Weights of a small transformer language model: untied embeddings, 3679 steps.
Each number is 128 + 32 x the weight over its row's rms, rounded and kept within 0 to 255. Layers, rows and columns count from 0. Numbers have three digits each. The size before them is the row's rms in percent of the matrix's.

# up: layer 2 MLP up, 2688x448, rms 0.0128, rows 169-188, columns 256-319
# down: layer 2 MLP down (transposed), 2688x448, rms 0.00878, rows 169-188, columns 256-319
up169 086:087152137153152095206147066126124130078104112206122127068145138106176125173163151176101141142221146140166161148144114099129097183156128109142139098140103069124133125096130105153143152108098119
down169 097:189087099119100146128164194110123153160231124102129124164162094208136092059108117086181148107096174094088057111130140128120154113123117100174175145138122142166138111119136154147149103135149143
up170 097:116086148114116072106162121184144141096105200137123097178153153076126117130226123114168117101148221101136117134227144042098109104128195115138164098203125108113097152108185148099132150112183125
down170 092:140149093109156148133086150111123132169139053133103136120095156181136084140100121122122157081124155125134181148119119174149152151094010099108156128117122178142137124119104091149133119142143139
up171 078:159136110138144156154081142114103155139115162162131106175141144202156112123190114072133127129121126115048127139106125084151081146152142125153155115167144190176111161135124156122087110135053089
down171 061:150115151147095107105195122119131138083082125201108135093099120112059109123104145127129124128138148149135120156161086140105153068084026132102143127113141134185096158138133116155132160143155154
up172 111:151113101097152193128125152118147143110108145176138149125171126142158181122106171103110122174102171091087098116103123103157130106108117118145098121131144158096160128155160129038118134123045161
down172 118:157096099179119055107094083155114122155096124147126091107137089074126072169114101087112119125113121088138171100114112099088125138096149107153197145081083141053118156165070181131143138142167119
up173 075:135154101068128184210154139137154107138123128183107174181133153079144155070206186138121107111255170116125136138027120114156123084153119138113146169199137015081151101133136131149125089086101130
down173 067:100129157155133140090071089094140154103127142100141112082097073149136125155056076166074160156110107080124114149135192129131134156069139138145014136172086112138107121151132138047120138152084111
up174 081:140143110152127138121136124087164157124107115183120122121172131146156168096132146120166112138009153072149126162108119090157105167135139096131181135144174100183132142167148126143063121115130096
down174 080:073206097129105121120173130116093051141097114114135132134085146159088072148104112164094178149139150159062159162132109124106178153136171106156127099097081134136095125097129093107158170103132175
up175 110:112152144156140112093124167177102144119130115115124149144137126064151111117102112100171171087122157118136125115136131048176121170127100152084112093108183163113098112149161118086139170153131136
down175 119:133105060143124077127121073125132091169141113152084098148059162163103112131111154092083076147154141139145151145102115150130144079098108066141135185127110095148172116114101138177100134126177148
up176 097:129140101131130114156124175213142106123148154167121092191145128105132088155201126130118127145117161152090101128092140076160115121147149116129119107173110211106133173189162115083114187160171119
down176 104:124135103067104130086138142126123133111000089143129186131182095089097175108166114142133202129160115108119168160125081116135139137175120098104189126065128108101128080113093131165136090113094164
up177 082:114138142174147158168104199148141173120126180160167100123151123109135159111136148101138117146080155054181092091018122094121086114158124121117139108110161203159093151140139136073173112154115081
down177 070:167095118112067153131125060123081105135212080137118175125129159134111127137115092094127111079162145164122123136179181183149174130114122106164168094119105109132134115118105151137081136094121138
up178 091:116139088121130077118127177184119126118139146096105124203147163143124109146185091066124097096085172079138105114147133196177178124117162103132132099151102096139147101141149142124096163031195129
down178 084:136131158174133109128138096091138137119050109103129193113146093114133152099109099204142115138115076155142157101054088133112081105128106148095151145135131111131120175150117099111149125134101182
up179 092:108094103135137137106085194177112084133122109162147135143151155132160157143111051140128089105098081100090081142130121125121120138147086099139064125101159139141168132149128122191096138100036137
down179 080:116166153144110115121198111133145107112105182134123156134084120065073134126120159098135128151164172101133180078086135154089134136150208145155158079085095111120109117113171119140143148142133150
up180 082:114131119161113158114114137174121147102098121153058120123147130081108138141188099123129140136133177113122098057085149148159156112189134122102107134114147163121126094207151136179122123104116146
down180 080:118153114132077064099166126096100149174199128140130142163122123113172099126124135125138087150141101100133164167113079106102175151111104093138192078173114119117137164057140091126139141101175136
up181 085:126088134115127071112092153089122097108147132147148078142143143179128092151132112128116119115108121128118111158217129162134145107138160083121126131122080108114149180102129095165095135045100104
down181 078:172163168100192176129188136139156131095056090141138182107138076072120150119117134168155146140156137123079138122090119148083042136101046241083174103080175133156110126175147156125146119163145134
up182 107:145069096157142129181090169116108118086134139140080099054156133127103095172202058112150118097072151107061107111135137107145120107127111094096133151163123090166161104183155164125089151070130118
down182 111:127202101214108123060170090086103132144121146135158124146103133127126136098130127143143142164116141095103128177107092145102091155168133102187152117146110137177081133117183111129155140151105190
up183 086:116118115149146119193165139111125096103157134046144113166131166100146114141209158142121104140178134119090136153083138107101114102126140137143157156162097142144127189071165112126126107088146176
down183 086:169073115139172148153039130121152197114064141170117145127098107146080158161083069136118151093102107145176157107149115133182096126116106161112079153076146143116138053218092166086101135154114073
up184 073:127147160122145084141171142089138134100108214095134144155146149154140161131121177112144077082116150096133127152107155122103139122156141111150140111089096115182131179117149128120130127162072075
down184 074:114107038178051109115099095139083049173168084153088104129130141128157111130142101165124184114125139109080112151140112089140175161121125107153108093188081144160121117118111133123162150112138173
up185 145:168118089104108111137147088108131119092150171148173108113167132101134146132153107082113094143118144099119116118131110095106114117133126089108117113181085109156145156142184127117101135087083113
down185 162:118190127193103139083083116098101162181090088115099107126098094104115129154081142202091196103073132110181141147143108085168093132155104155111120143108183119145115105115052154136140103127127141
up186 138:129156105094122122130167176141137104129095205156166086139173107148186171191137142153157105132105142111165145098164096087118122145182128103128141130163114137153108158185179099094129158101088089
down186 144:149108098127142160081081143140092167154113076172086183130108184132100131092111118104111156109136161130130113111105144137110149073101103099112151117087116088108137120090078157158115116133099142
up187 089:135109107123131107129163107085149105097143118123198114163141102148103105069161078155147108180153134147105114126078149134059137136113145122125101104123102045175150129149134119193110172152186133
down187 072:121204116192138092145150169126095114169162080111155128169142154085103149134071142099102132129115087114135135115153078142162084123152142175130191171151109165105058111119140124095145142082096108
up188 095:146153144088146104048140131168141129121111175142115085091132168139157166135199107137117102126144177130112125143068113097130092165121117116117116112186118150073104179155183137120099138045100096
down188 088:128126060147054121125116124115119109158149090155080139117085093110125073128108112139166111154089149124144154127123094106129146050130136110136097127229137111154092124066122109134151114150131146